python train.py --num_hidden_layers=8 --hidden_size=192 --num_attention_heads=4 --num_key_value_heads=4 --head_dim=32 --intermediate_size=768 --vocab_size=4096 --hidden_act="tanh_gelu" --norm="layernorm" --norm_place="post" --norm_eps=1e-05 --positions="learned" --qk_norm=false --attn_scale=0.177 --bias="all" --tie_word_embeddings=true --parallel_block=false --extras=["capped logits"] --init="trunc" --init_std_qkv=0.0361 --init_std_o=0.00905 --init_std_up=0.0361 --init_std_down=0.00905 --optimizer="soap_variant" --learning_rate=0.00119 --lr_mult_o=0.902 --lr_mult_up=1.45 --beta1=0.95 --beta2=0.99 --lr_head=0.00849 --max_grad_norm=2.0 --warmup_steps=200 --schedule="wsd" --decay_fraction=0.765 --decay_shape="linear" --final_lr_fraction=0.05 --batch_tokens=[16384, 32768] --max_seq_len=512 --doc_mask=true --train_tokens=149000000 --max_steps=6067 --dataset="wikipedia_en"
Each number is 500 + 50 x the weight over its row's rms, rounded and kept within 0 to 999. Layers, rows and columns count from 0. Numbers have three digits each. The size before them is the row's rms in percent of the matrix's.

# k: layer 5 attention key, 128x192, rms 0.0739, rows 88-95, columns 0-191
# q: layer 5 attention query, 128x192, rms 0.0739, rows 89-95, columns 0-191
# v: layer 5 attention value, 128x192, rms 0.0799, rows 64-92, columns 0-191
# o: layer 5 attention output (transposed), 128x192, rms 0.0616, rows 64-91, columns 0-191
k88 104:526455461494505494509561430507555496479556490486515500520508512375426539529596478484423468590493465520494524527535540547558507512512491410534507488476541498494492589539476443457457549521499480556489459478419444627528536563488461508526370504471404501586552525492493473521509580393477433451486453514583480396496510469434463527647449504537484406404445458459510454556498553510484535493536551445490525462569522501516473551490478452568554499566540584463484536554505451372578491476505560524531537473500484450460433442517550488463420486440481455566397554563434485519359575499524598557
q89 097:524486522389467470400487481532489522616447498479582494452475490512383429409501504446546555504548523615559512475487558523515597469550539513479574500478482447446546496524556554541513542589509512507470483555502532404530496497488635446477516509538507500451553514484438523511505437597523534436414515507518513471389583464469498457472583484462474524512456561456546478473491510498546518625477488452546445526493471522454542452382496509446532489469400485434465559390462476614646546486526407505454415550450425418461501535502570465491515504492480451514537495482451571568515515442458566482
k89 100:540461540513578510460501502522505536528570472481504470523523498463390378515452362436536482534427522452464512473486482468499509449580553464526484552422438368432509593507489601449522488495509511494434522487450461436509475403520502444459476461538515540561476553478462474468565437582645567562506526455527578384548559485512481507507557566453500530532456457469473542409554526439476475563523613440473482421500525562447447412460531563473591487600550526459522471498518442558493579461506512550539505424450506431538529478533609482494456449563500459523478452481483526557541512606463540547
q90 100:443482459466500521565494562500518505482516467472515537534513484522424500412454701476550461462479433523376496421567501517457486451525454589404516411575550531550565607603559504486528483480524455500427600504544536473536580481486582455554471538470480613526488532480427416501519496547424516506475472514569534482362543397545472497457526537415513460519476422546509489447504489545505503442522430425496526635484488544501542461575473486460459508447472549532466521459517531524527469604531527519502573512529477548505498533499488401496431530482464491523522518439551405549577544546528567476
k90 104:432511473456547500579507516416546374454517499442400490498505517526473573553446543484505472476521399503466529487520562477488559478452539488528562586494460555519478501529491533484567490485561501558482472520460498482439379479525505526472573539548467483539508541504491437424530520554463485527452515503559569450494531442497481475467413568446486448428587447480399543473560513518628508477517560409417449578493491451432510522504483506548466520553627586569482446447491524474502443417509576518513505453537399566497454361498479567480513600623538492436473525399444512470469496559438613487
q91 095:533528508516538473490453469486547458515457490450570447510482522465522496432481526479484596550584525453478433445573462471453396484558476539575454610526529569551427662530568418524558476542433498467551427553480512418481530529545444539568472487461497533508558448494552503505435479507580475534492462415525414457513434425447535534482537587545446502530503558444442538431449511533423597499503451520446527538488408554548509521556607444500497519482488390427544423502569477419529415556417478393573527582532515540383485532468474497546458463504518469499465486539548523460497492487515437581
k91 105:487547471505455524413520405600476510422472460468474484483513525549447521516513495539530447542504433465559544437597511533497455512488531531570521547466622529584420571428547376469515468510482542545459468548518550479474443526526500485542519411490506458515576524470444479573428529486522446504531498456522446418512486511461578505448471396475472551522424499556504546467461536605547487496525572483449471510497397468611488554395583476613418473477537495490518485551549487687559397527514506569504592547494536465512500489468462492562500461536535509418467593518501540489482549561500387487
q92 105:579465436461536432479471502521418419440409484487461463517497515439569529506488432534572405538486466435486481462556474592497505466512485472483553442517468453482446467482471519514627531505500548589490431558402608462588464498575538471471545512511483476454495478484532517460462470508485439449491493468480553528474374506477469449548462413513383487416501463498488501519488452540497459506547492498488591489631452525425638460578549559504519582499491485509572477513438560493539589571414514485485483534550473473496417505533508543520534544546436394615537494488515637510480608505457474439
k92 110:492447464462519411504522487448468560460472442453557524481473476527412460461562499528510440476473552552535407463601496540557509485556481513547404537543524466549561398613475516364528506575398491497619451555585497537586542469515514519542585467444486445457487481492510495481512419502429530481404476481538428455575458517574460529563543552462523545539506525520451500487504525496582468571568564535527511518469532472581587468454422531508513526538550498610372541507535571502477527385542484470525503503483406401575460496483494489445511530469514418551477515436573497496499554605477568473
q93 106:470515433549540491554484399460422593367503568396585527499432519501537452489540474570420526581561555486523418500547505512431526553511506449419546500399527468546543397519507499497524554504537439555407490476488514441534484505477450496524550470433530471492602585483468541472498477478454551472491571513485413469505402524541454510532502473474463511463525502445454492589531405536323451480472499495422427446472435452513450518483563490598457634485586444535508448465409509511574482421528487481508529463481519519503550482513482481499529526542569558565635505443502526524497496485526485552
k93 100:513428446574522439504486401465542529481511498516478514542541466527562472540622472550496445593480503444496547513490452451484494508540519430423476552458476487587515484451486518377459461568447482486536514472483570516459518363558554509535565564489484439461521508448399586488508496415463507385506556539506517529589564536560463574498481538501461515411505508489542557596505393487354553489514389485495448521424512446552396490401568524515480571460482456442509438466513510493520510469452604482457572500456452449475574507548504564498492628477514558537571487429514496498479468472492552564
q94 100:502498495453442472486486476442475591524534502416487560386419477546468548455529499494485534456523502544578562516507559540538530593466468585501526498496476441500508539517454544533478541497547461532524421525468404485516476532519544429356557578496555418529491548528481510438455473582535589413493433451530443525590449598486521454458470582437542487552520518452475584427552562531444518599434527480529594497478622542504514408561479444470601477578500481459489481509504572496535537484498530557476487510538471472455516429569580413558468560494454318523547509460489533458507435498536488537
k94 101:472482527532465546502515499438522566471491484467512446491501537571564474489477484520466490469538547531459445513440495492536469393523608488587530520451548452480494505515517481602452478389594486466422467465533487499512443461551548427388537441423479557484513520474495397490535478581524493531574491459450497541492403542427381497553458504562534546458535434425450524458614527559486557503599472571524601414505580493502426426558507546454463443525489497433518525478480556501436429454477497555452598473448528442585494534481600484541499463489551428528514445394551587480557569459525590440
q95 113:583435489480455558572545453507533397555419590505477504491431498489485446577473479483506508495574517469574549518466508529506464429525463573546487514611523454420537530567493537422554572469453475508500478531457467502546537413506474491512523481518580570520489418467459466451500544495492559452574597474464559470488537462525485477550481527482587498448415464507507490444558454596527533536428498394508505429425544530567472478590403490581535558483568495565485434474455501474399395513461515487461479405562444533430578501446592466567443481517503490652505559508541532592544557544532498579
k95 119:512441423539484466552532449479434406429401586449542530524525417496478454569597546519471507510530422477492532480467425481481487502543499387464546537514496509508484505532397468510474551498559422580552488484438454524619529467450543443506593470517537485529496562568436456513440519505485437472476465504479531387389467494560562498511492444433554584485568503511497524513633479528585403497500461462439510442519604427474461580447464568494498421491531574508394553430533493510553487538518478494501471515579443496479547440481508469474527457449519585550530509501542572358537447569537515550
v64 076:535467477564491452446529509435540483580578566515543439441429456434488512516449516551452447481534581501465488503528478475523462511524415408508493542549563483456530504593492516501513483540540592431482428505529573415512529579548481563560468532451477490503531415445495528526395535564444467494527482524440492615630552490436555409470542499521536451557481505487553593482488484499525531601389555573466443557563513490573488471431493540420530475469488512503566392494464465479442501545539570505370463461423467506483434522387427552537488404425431461478539495521584491538594505502490471527
o64 089:564551451487460520469561470420535545560504489482491520432562503530461458450438478553414436476527466509480518410463451501515515468570447424435467567460521535530529612518498426488487450525545538486487420404614423543531586514451517519514465502520486487590473503473542533602517525436474596487529471473524493479442537469520548415517669541575514463525496533509506474384572496566469508551531511429508525534622481548535537575568540484481456545486517421462514497548501550521509383458432480476417529441517388554495441473394455551487485484506515411408469490517474537544565505389515558466
v65 081:472549474577461503406506422483509509468448507494463509435599613615483542586536500551436440470519367538442505512454476670425499476447485494482551516510506610465562393452596498482589481557453540524506472521519526536526502524500477445470533496478574456495559492543497467446547483456459371466583474479447528462455483549504517409497462409549434521529580562492479520457457601478518561515526466529476566487559497491526508606479477495543505547462613492592481503466454517499473444451466421576467382425534519504509543556521576439529538509471566559534498545558503482470472467473489484441
o65 090:477503465521514505398385443498509422464491526499570424497541544552537426598559501527440557481446495452482511408548503561487521537496507539573485443490562535557555438481547443464524467499424461541508463587442480482594473463525578473481523403533513468565509506490448426445568481428479394585493429499481453525564507464507421481537475493529507590549525532440596428580545461461553540568582563542485522553614499543479524406484534489491540531547483528496424428589457457474528516492500454527502469415432550514450369529566504545506444461408464410504590574544440543502518460501520430516
v66 083:447469479464566472428572503496500460459565486436505376578492449457493536561524429492430574556516585465520461563519417518648513544454522471459482421570571534490498476475565558557462372427513583532453522515567592452451536473410529486509518461502554506487558478556523433575484436469419529453558493559541462446405514512453455513546558415481496502518382395495424486542543409475509556490497537488489557499602456468467554436524485560486516483536487555477547507498472459458437447523587509500488522517521568507456438578455550519469440526478486499551600474511613453545434523520461469559
o66 091:500438451505464581468541456614510556529635519428422445454511492493481434461545540425620454508555427470413506524481472509509440519444394547468415558440440537498520505458549510501473557432483533583510507579531556538489523525447529538456500531437583511553506507541549561554452489457493498543521594424541430532482508497541472569503511512518515557466593396606506443511529511499517493583463459393578544528461480572418548450538409483482460479512519444425535443527510520521437469539598546521514500482495534480485437487443683473454405526532531517452480512457467474496531557501454511419
v67 079:621492575503513515469534475534496489490532541479506592467538429540462487371483466491422586496587446452513487496519574465510454496531460498511487469473446442598462483498525451477544496397467520525475459562570528611506521432541514514488567495503511559495561473512459463407385510528479533476393503479431542456476503609560553482487518509475500509527473445550538489540502444480478477389585544581515507452533433455490525479470515572493469396607604480517561500565506450568588429493558496445566467526523451462424470638532535522537486474552512549499579587463350467469531459518529552448
o67 087:483483522486482425481539400532484492461507535474589527537442490424499483460472542499418402485444487506468392538463455436500482479403436434407593551411523514414511461511512580509499468514432519520424536516548458568495529553531472460395514486518585563501478431465550563451460549492444438516445485571514481477478527500545516486509507590537543468386561494580533535464424513424574491544488505522472507413543514496447444531499464482516462450644484589459494577443430435484469624546559494465456486525451546508506575617527380517501459561528451620511518484542488450473455481457569518507
v68 079:429499487473497527558554495558536490680518513411470503456451491500496537544440569447473418484508487470562565549570580512514453526512514471526456520601507368552602503504493455529487471547482507606556572434502499443408543519504416520547569444498431587479464461575434489517574524489530476550507461538535501482535503489548473600518568576573406488508475493511465536517501493457397516561533554483569540578495465478526485429479484555450525441540511465469556462545489557457510601592447561466421420553531460565592566486543525445566405469430528493573524508525515589502470520532447468541
o68 084:497467540471491545544585467538497485501521554551534523450528530516389509432506396573494491623442543400499523482447544541435441500556503505601475452498496422578486454511584573546481487509549441483461578419519495504511510532516467483476444557534505559502490421561345498543440459488578411598536487517556503534365446595501441469573558431545416396514517519584498551465447446520441537555536556483544448605497483516546446531468526467518505402446445471538536525493411442431462507549453523500413451449490490535567508485437497524466547504557538555505484505525452444578463534487529475457
v69 084:523512483531511613528380526542435470460532481513465438515481450516573476467585455580494447563492440465487441492572352557498564551547598581532493533435573579562424491540488463512481501512525570545403410531466476485501544543502494564437507515539515543499508437428453538546481451631528430542431548465541500574520516531504561517486431453452487496461461515492438523515464511432567506552472463572450474488654500443444469531511448536563481486480504502575578457584452448514458482457442536467510553519567497527492502376511510491379497621551455575522453482469516507547577502500501435490
o69 091:515560466456447495495400578560546578564544467506516513507435492410503617452602528558518538511435469501496549488521435382508495472557559442441470492431557522512522510473509583447432498496496524527552560470525515445528537418515571584597520581509509519422543493461457572462619519496468517356457521484445481554427499502492400576476461514447487459472455484556522450459542549463545454529511490571450446507531514501479418497529514535482447438525498471522468395508542473531551517431475464424461531405574483476457533501466530459468447586385545442469548588573473570397483401506509543483
v70 077:555465532453526517454443570415489430492442531501439506527482562478479539464533490551445403499527520384526555542540536440438492508472511489576515521466465558546556523340557574418549476414406545488453565475482495534443429517491431522542612546536480467520456431555493448547461551436497554551508528440451490606430556510405500482499487539508570471520517535485515461467569359560588467450458458503445553549599489434440504509526469487421488438545518453484602546527518566522498422504502563481435415423453495518543475454592492573529530478504594535492531516471438525476520511557484589468
o70 086:571514585545541455445511623560447521520486536535467467476456505415511493504453395495465328502580490456463475498481454500480496397511411462554598535494506531501570495599555476477531485580524562525469469543488498358501494551526482476415529537549501490507597509540521451453494516527589564518501423397460507483480490475488463547505503479506450477453520499456481499438390478515614535503429549476534451575574434500591492537524514583500443457553444480520492485548542513480547498524495569539444546449443536409459531484542492592558534507521530424593385508497408580454452546540559518495
v71 078:567553592458368562500448450522484505478556481448419574503536482515398535539500488494475532455519476517429443562489395475521546489526585503514472469559535561543457432509398443476441474555531530454509555545528430517514592481475505526518494426415416516485499490526524508519391551552488448555549497473539523508530518529498534535424533490534531407439573450543527438533471441628516552465553473418531450444431458546516461426495498520588498566499504476548433545516472365525484464481479502453472529510499447502476623503496523512423495454592553494486627511461521479591485590630582474474
o71 086:491598458468475566544479512483531543539568525474543521593577476461524455467460498444516515498456496523550611503549406458487429474450543591588471548450472480520546433463536613475496532467592488527523481480488469498494501570479484514593508414427471508500515477460566525493427477470539558557476490512504427435622579476490519535363518558532537516390404494544559487540487535520506531456530510510517571427577479470463419440495622506501492460515527452429537475351516490423567520506551437461448595521481515623506435482533400499535531498544533536572519451456512456460540442424455490436
v72 077:524462553472522492375461516435597515490476464407471442539529494402491443510520450457531664471462543522410492502591436477411551599391541388479520497437589484518494514471449563579550520589460447514540525458520447488557464467490456507507549486433574475572536577516476441451483498492416546500564520539606529558473445496560515442410496523507508439621464442501465387455591507551467502575482557489464511475555515446534509533529542580550540564540547509498487485463508549432494507478511548526477492546530477427433494480471493387496481503531474581542455507549518486591499545479435480441
o72 086:498385541431519416437404495447559594545481525491501535502542531498507529536523420529553525551480497485544509483516546490491459519454462529432460508495579534550519582553485467554496569400478457499444482422471484480581441508500498578492505540535478433494554501615483512588365460423461565612454517453435438572490484420519505537469482589500528603553491413528598513505535415460429520576561402502540431541507507507405534503434422440445529524523469568442448418527488493500493496505539416429542559563456439473474539472462497528521537421612556495547488504541465449586532481476482457546
v73 073:432536546481471551507497529374501449527503409548485530528598491536519553525448490549457447598380513441494464457440500470465469528504423583547533438507477492396495460481442490515540441590538423496491550557490503553497415585545565534547591471560569431476592525552473475537552459563577428471498484551542458499494423490566429509532484484557514542502531480495535520594431533582494483499509447425435428415521447445562450456506578520556489514577533497508550499500619478508588432504618484567484428567424460509552526506475399507554508543464523384523459545437489535479465506533497491451
o73 080:479500608500512424566497492431526499552443543484490492491534509500499535574514486488479539482499550480413490442465526505507542575508535609482526442430400525464501418551487473433465500605475372515522443607468532484502580443451527508511589560457531407494571523503483563486542458546475429540551527476555423536482403546570550496424449480549516665515494468541604527540434525571555512480433569516470548490558441490515523434444463429481629477500483422552529558477486428445523408541537507481513415463510472590504490517469411459557521444487528539469408485461474453392484523490497487548
v74 076:412525576434534506458543580560506442483572487495488491464510515406438522588655544550558568506476491508518511517464547527481519573400462402412581510468446502441510495544553556547509569581570568511502475492451457485477499430479488407636509471550576544528566541455593509474491475553434511458538526445546509492582477493427471459555511531516510488515486442500483497481558497515491588453508458522522465483519467411474489565635540525566507487474446372517415483405546550507542436514434488436579495489565479457457570494567540510447394478520480487539465521519490569427507531447398515512
o74 090:539516429427531504463465533459427493527517532486422511495520439567503490486537552534577509546488463449472464526524539572506494498441602572480490514486435547448485420540509471465396499522530633480409461476523543488566574599408543439505545473496502553520498500561516495482508428519490563545505490513494541477459461514540435405565476520495489522538513414443537492462500481467590558607595432563519458536497547581445561506490509499537543519412538519535433414537523536566437494480424450522590504460439563420541615431526457555575619561591577468518518543409575417450489457443492438507
v75 077:484489516485572535470552392608493563463476445462499520518430512524504500530511534553502490537492642444470520473507437566485522532557460633502470465423537409485591486467507439573551465482441431560521485533523505501508503475496452445422512452583473536484426349520474474579453476547567534434405512495509575484570559477588574555531462466535617464468530545524442444586483493522542471554494489557508362524580457585507501478420443504516487556459505492526476472549494526524434546500467508493424536527507410435557452496517466496367486459497591429455512518559512483518511614518521505537
o75 088:415521492554495442568532532545500544515527397364559578501499405553471552522458511433488559582614530481557627471494509556513605481536480488521396538544509535537550576504559551487503326456485482516561476515480475495554569515538447453503548492489471435537408402511484568489493452460450418515512500502466497437569472643433533538521474547497519474504473496575555445519518397496461512485501487527565477578493552523427385492481517581453425518407513472540465540485514520441486501416456577517435557499490523518476551507504534541390527519476542467408480553482496475473479498450447493521
v76 081:447457465462554532502490490462479523526491568359543574518517528520451550412499494491525517446523528482574485532528456471602517574394437457539493585503476482452508456445431536537540510526542566486487419437550519541429464530434498635455498468487478428494455597527488456616453499471412537446469472430543421534502564520429528545451532492515463560441495565515418473422442507471496438562498401489579587570498468540535571516525510537541465502496591462471531479421447559463496430525660465508546544463563524591419507649432549566504492512505511460490551498531501483498499531532484466510
o76 091:595440447475485548442501545468485517518472523518444492488498491537442510446474486548457431486411458464500576503504463448589477500522525496488452419480525477438546530517374582491497574504468469512514416633534514492490516486557568481451538619484470545486417431544527530493459598482517504463564531413517552493528617558564473533518516487423553529506450499493533550435433429440516501608577419478577512502559501504575494472562470506579448538510539494561461520470481413477486454518491428533540501442489553519484446482457547435364506470510365515547597418456504497571391620482493547474
v77 070:542480592484492562449508519474548608533543500409465458436453416523436547569471546565489533483565412539507504485508447541552480502532500454450614508437457490458456447426444450543540507534448520530549449477547494562450560446534449502537497475486586409573440522466522513477521536467530517474375530392441441525481485629445451483459449458572614499527440577539491513512529458487596458436494418489390556417437454566468588441457488488596519466492544542473512507475457375471508460571550500469512533518443574579534482406470519462533470471546525576504496493513485518452469464504490596462
o77 081:546538541566381457505463502481388526502560501555492522458498456621477403503368552494466537477397444557426484521496591537594455463491450457486469482553543503566431476419505466448580445500365507488588478479554481471496502551471552506444448498454451422519482387477582510506532469561501539544425505420527495544577528526516509554573474524516550563517437516480493559431439426547516403448439494529525529471548508487569516437525527563553449476630459538468457494532424486490457552542496469573505551512454509512500521488452463482472588552515560458541546514522455551499579385419491494538
v78 081:515531477478413412480591501539456425530496496498531501528537497515517452470519566530468502499440522492594457471484529512466534520497522472350498498459436532558462482403567499529436476573526483509495573631616552494505588517444423534475606518443548570480525592529513501519451468511539503536461500445492412441491374518457521468402635447491431561538482443385574451570454446502527548513497556501459604526494559476502538456539513575508472490493470422507516503435514489532487465522429454537551441475462417557400438429491498526499528444611551591514541470472435558508437492501503531456
o78 090:416564510431501493520530519399467442507576501490454546460435513502507533487459491560475574553504559458484408527513526450511532507447466464578502503479552442487529483553476555516566522564538541544610493526496471552459531500427496517560504504430503516591536602548512442476459591480563450441463470560480413530583589523464436522527541421623438506489597483435558513431515516495506527459491505471469418547529500408412498444590511491508561479500521503482444415580484458441500486667571481540595505548548482472484398602499534505435547485545605567570486591500473544495494533555461558491
v79 075:449569429475497461535509429597570535538435473528493596535452492519481480570511567442541540474468487517489416550542378537511382549501459532511486418559495543445537533508462520474568437481508477594464537501595579448486578529488595519505507416458585440527526493399507436516424581521546537529479520500446477587552440584462474517473522565492541426461441515501430490535540480505497422517542502480478497484545490575476531569524488576513549524592556505530359451489483594487432507388509631534448484452556527458483481434436487561481484501549501501522414489530497489399553557427462555515
o79 082:495560448463526476469511474469542610541452490442497530539583482570519480470510475439533567542429526486532423514493486546492452564468519477573458467593572528509524513502557492447505491482363502634520455480492524543490495485513604472546507444403554465536509501418527499605533527511649600453474474518499412473564512536473485513520449488599500465588469567471420476475491549495528436530537473516472448500538568548472473519449473372519433453518505474489514490523591537465413509547481426596418523492504461371498563516434607590511538504550464498387553503534517408479550575526501481486
v80 078:593510507592502477500458492459500486479424517481509430472498504439401543534419509505546536558450509553441456471529523460480552428506509468475502482532438418543429348450561535513539620530442551536495409574518537541441420523588414510476494443583517487495424500469447385523447573478450512444497478544450435438531459495507411558472629476453437463493567507548582459486544440438591554471449560538548517549566493497507449527478477396538490601490528452601513523541431528530495558458458450500546483485471529421545511419556478412515541551529524451409544529539506518485493526524525507418
o80 093:458468533568537496520495511403444521498513486494468527492492424539458522545492471480417446546455503532571555493443450471444477493456488555391558581487460503478513482555498443459479462467485511521491525466554466519524460482531458516513591445522504547522422519492428489472447417521455470520551511453435622517589556468596534570496590515449548547552503507624507383517534515390569476460392557634421502534533489510479528459511377500507344495382413549520459468532502482422494453501536532409523460473466427439542531477472535473524518405480564530418490436517494468590523430515535475523
v81 080:506484547469536448508553512482445450573509429480437483616519599375479540376457513500492537522521545472557464449558548478528466385478419346500530527505519505524470526427412541514545575489515452415528496585453558580520486487466499472435510409545456448443509483459529514496532485535468468495568515456442582525467495492498533512412437415531470514533535476513534474472492490519458521499388538522462569494528442503408452457521483477501577482528547485473484433608466591509508532562519611603462534565467525546533530517476518415521488569478601484536473463516536431439528573342457493483
o81 089:519541523602516581551463528460583572569470493494479490480504511479488489516558441452478484501555461491529482502508461504409483487483483474494450417577564482425427530476479429546446551536591391414532375539400466475539503469517427533481498518550505482538563489476459584484540550462607508512514395530441538467544512509527497593594546538543454589446628492495474498482541538384513543442514421504455469479507609500508481517508413438462562499470449446505459663540547420544433533532471499551555493479395569509535557476461433464559537477566526540519608500471520494503478530446551521538
v82 075:540557501536451467575596532554531454565421514565471446506388416563579499476528456524445489428463461533470656503460523582552460507512561487525510476601463446498489474454407551446531458533609533474524487595518485444487553555526525481513496491630412496549467519449475542518463508513496463466450537478568539454587500519443547569513463517488542506595446485472557527400503461517538525427561535526556487474472504511527575527442500527486452474421593587467484472477503491475447508471539435485570544369526499531512504649542504470548470544515551514501557472532432461547392487597439475444
o82 088:568448458533478413490445493529542517422555561430495482497517486532519468370494500517510545524471476495521508407571421550564501398437486529526528510458535485537499436542497504464458478512535466485415562464563515495503529515486413485512485561412540469498528444449515408482538365449552492426474516439504419443560531467572494541568561431520515457507416507485554585462576501423547634500391509512493508496454419558414533501523555529570582517555448466463567546451452447533505598546458507450466434479505516509502486555517554451560487473567469523455613543549499555613467603464532468592
v83 080:451604467525474490468478557399600536449430402513440489503500520571508417612551528515531373613461527522564548503546456458558470526505505474498501465472428550548485498539474517567532510502444471385516534507469491566461511529419514514433504497515431478515490473499527552486462472584531521508560457467506528474445500535467512481546516604516509494441464479476505474437442494579456525452509438466521501487514543499412570502586529567451468513504385564548512540515517310496561535403433506396493458557561483585565456435599513458496563502574543517612432549480497488565510520447498451452
o83 090:508516475543448571595444496471484561546514443488484377535577557550455549551469481520540518535437494441567513546564563443490508552555449438490460457414426545520456423436516554556525519415479482449497467569485471395449480541444444476518518502472425411581593623502545482460478471564556534533454532551450461531449614512527511498537477550472460479470506501465545461494546539501457454541489519483395378467554592518516471445419584506493579453511385469563496488535519586566511532411546530427487576473518441476559522482577561438568590521435465568478438473493516541438474503540487491478
v84 073:531521409424484565415471537395473450477449531439523538555448557455464519494505488517459577495532447531531554522522506412466587563555515435460423481416522500407524575501480525458496544519555652446499518447487389479466481472488528487492554547458513529461516469546429551473520534562466533491604418419541545580537417568504498558481592533467485526477502434487494452604458508420477530415526595498400487473517500494547485481435491502503416632456550600485466514438479512473488445556576494525469449536522547456555518551553507542559554436528484442490513432532433523478583510382535502554
o84 089:451469455529496510495441494505511524455466465547510521517553446505459564358465552493487533406493443582496476478494553402553419465493423529515537553529518468516484539493573502471503550526477530516510494452568510513426467470485447439548545452496436421489492530446581474610490468528458465484546540402548477577439503452437416481547440614464432532558485503507522501395498507523470631512614473527468519493558497476518529566520537518530520582514521536441545538560511453426482445507470393506518584571414572504615431622568554543568516572511568443506459546538556447507503597527568469434
v85 076:462434492483564577565463599499448578441371546525574522544501519496503525470415542503486446554519519568420587442476449551444497496444574455551571422536485462507479465551436496474538472508508460534444483470556524564552459507545466455516506501531505466534551512557499450474474435513479438407535441502436571487506431527528476572498491534484506637446589550481524466579481515500559562432391518450494514549445523459461540561459391524489489504425509543550492501579431426536510538581514438583589534594482457436460525510415427579553490523386497456417483565528422490490464446518464579521
o85 095:504485509445496457464395521368483469541496478547536501523477505551507409426526503446498506595486492462484560487555537596437476460519520579420634545514476541469437464425586489459461483450440522451547516535487465543456536497525397432460453423575462462549535590429454484567553502487480480524557515507630526500500500501524444609456477455424399570565520534443532549454543451558443420552455580529501504453532504482498511505462526468417467534551525483465472558478533517464544410583487462459508543583404505520461451498459605570525447493403511488429519537486478586449421530501415545473
v86 070:601513555513518504515473479488509501451556540469433498474512469488447434466559495443524469516458481444484490522484441411506500606450495462450550482572462523454506492540512408475544517565453542464490486503516588454534500539516417492446450571474424533480374536515520522479525484534473539511539552562470432547567493483470478513453498609535596470514546504558469497529477365458573562540571461573498425544476506430556540391513432518597557530461519440417501573494559597501377495506549508585427575429468443459541541500492519507528443440441479597595416510527532409525479480378403520517
o86 083:490502513519526460493503549437464445440546457474499432529563459485465530525474516455493547578555462470518574426441437421540491533524509513577505497653545461416533492435613412466529525597453539531458499499376529538545488448499487508496458513527498530466504491459510591585480472495626552556536503484481395539533497526492554496477506491461523431518485480467527501480606455530558445657514561471490393583531539447500494535507488488523438466549529479421537473493515542512489436482491479514564550509635545473515508532552517397527492478563569448629575525411473563530550479486363515450
v87 075:410471557516511527505452507462526422558519459547487491496518478565404488483497499494422517455580551429512467492548567530475461539493411460504370595463482491467475456525455423544465548535517527538523532552562497511500469440391454563377543550461529615549468454510472480474616475478484447474581480532429501504475542566542484484539516512517388543473552518495622464419423601480518418584518449520547571407586530523503472507615505453435518535563411508448520478466506538459473448504545537545444416520590477522487463473457442526584425545489487440419562531509463501526480526516497602471
o87 090:427537535556386473494487508368496488518421467520537481491448560539518450512529496548555499523510544459472461435480525460404490434569508473488484461529487436516469513471429563527486546576481489479481496510524521542531526520480434512507580517431554503505429469560517489448498556487455521645558553444543454567562511501451501431489562517467474532419475491566518554446450521440543478517475459549458457438483402522531427517561454452504542420588510376397412488503426563442458454484475452547543496534472575497457409588506540613573466630532456465419418495443520509475492586461585412545
v88 080:496475478582532410546516533456598460448509476479530520430479559613512540529510465502520460412456446504557402552452465514466430520501525586512546491461498558410480532483502443445700505475459591513448497523523532576466498461404534444491406530443526507475428491475581447534535468497502552402518583433412490535533477565495460438479496422541547504513561486524445469501537440541504508595539541420525446493481506521570412534476520497503501462424497456346499520523481539518396505525495458458482563538532560497481440503522519508478470437539615520587440445490482465557503604463455559455
o88 088:532554448512402459482557546552622468442530460498452480498484436614642602527485520407487463482445524492460507510489399447447454525466502540511432501550553646491520445485435434505520468465465532462486564476467450528546547441427510458460493577502529499486465481510563508482535524481512574494422538503454428580461567441419498550472466503488626513520420567416520484515497384540461440581521493496438422514527487545548572442460444517518467486529463560484545495531515513471497512522506562629488418412552515521579473520558426581498491515506517531486512433516462426542417549588492441452
v89 076:564583514533519478418558547452474508428488513623477441428476533596491412455512524461513563532403439492541539550533531547599556447455510483500444547423535532511488511509538572536423473391483458536493527509556442479502464555498590494452563438466447476534483431487437519442455442526510464445495580506484429603478505438513474537485473576429502527590403483526484396491505464491485491551445492493462362538482485509500493483437580490490489417455452524386408452502464561502521427591475420505435570585391501494495567537507562482532486525464541481447441445514500520482600537431445505551
o89 098:416480467535497540573528556562526545367468509467549529465491580527621414582585497522426464568556457464481442532480502591492602503477446524458520478564454441516575543553409560500575587496519533473484486516555567495461555517453553523605413540511455456489460519526494572575594537412476564503468492526605505479448456435457495578508439503411484412504564513511469477533487472482533505435544415444506459472611486525416531535506463437504512500512548545444518524457524402526444531451445592476477486541534543424519458457559397448511500519536540565589474431506496483545556527461482514438
v90 083:598626590494483543574545518531488533467416534480524471582469546452500499459465440472462477562492496528544463495482499491494532504531533465478455468486571576483535511451457519536533510514474421439473424563588415502546500380464453540550449434430484485487494477456464636488416519535532492465446535622535461484475543498499443532514556537485554488532416592550432585431482519503441565498445376461519550485496532517402515446518484534519407558575574449501517460598453428495451494455504502426524491497504442467585479429490543439527526531439546412538463414531431466522616591469561503537
o90 093:472503488592499582570429575458490557401453485476484484470529407497564549416488500541498443613449473588512534499462429508413486463501452505507511458462486636550475469487489577521582540539495502471538450587586501489442528518586444579505496474460489481443503437460412577559483545547592478504428530602491563447561394482510401513533495572523564544507404544499468538596427475501438458501505411485566460495592435538419504540451508487499533509473465530505576561580527479445397471501538519472528568524545450436467446503502453410507537517487441482490505559547499541488602505465480494438
v91 076:533483430467508468506484447476489472540510443450626428457508481551479498516516593493566532505579551508573524530506506436464524470525520628445500480517457478467527462518565457501487535533495408455543486501551392543437511515565534440506549521464464476489571376532510506498588538384451419470512477451458530460463488513463421465428574591541437465483490429369482410402516597511521424494535475486444436451379458429475454466511461449504574458602483490473484552465560532503519565466547439514554625486579577484404481466441546471465469566482509549473546523559500481543460482507507423453
o91 087:486544420393458566460508438439370390551518481437476444509533445579517511571442463442569503476527550447529411510539506498519591476500461480508527494468506462487463439487416576407448579454499450543433559537445471477567430522446470567532590627488585531489476458531534528420513418475416509549502435502445597496436439487571489528510516543434389479596469479504390484492453552528469434535512504532478552494499534510422552593568489538510526502516469581509599476462530454575450524494515543485513498490451500577503407527501535533505499466492553475528442487478438450623510502540571477490
v92 079:460470576477628521468441496401479427414528546475490479496511576495515542440417413537539464585537512524405468479533442538528489483502436506591450511505484543532461488439492428597573514494448391448475513524465536494466461513555473492405555597536476559489468431413447618532449547558566521502467547545530507572454495528569422461496543417504462508578446513564489544560469420442419474540364513484549419457504510447477423494526515544530469510482529467483484464555505612558515458453555490418495557467518595459542480557554551548413457454496445457489504511603502425512483494520463532547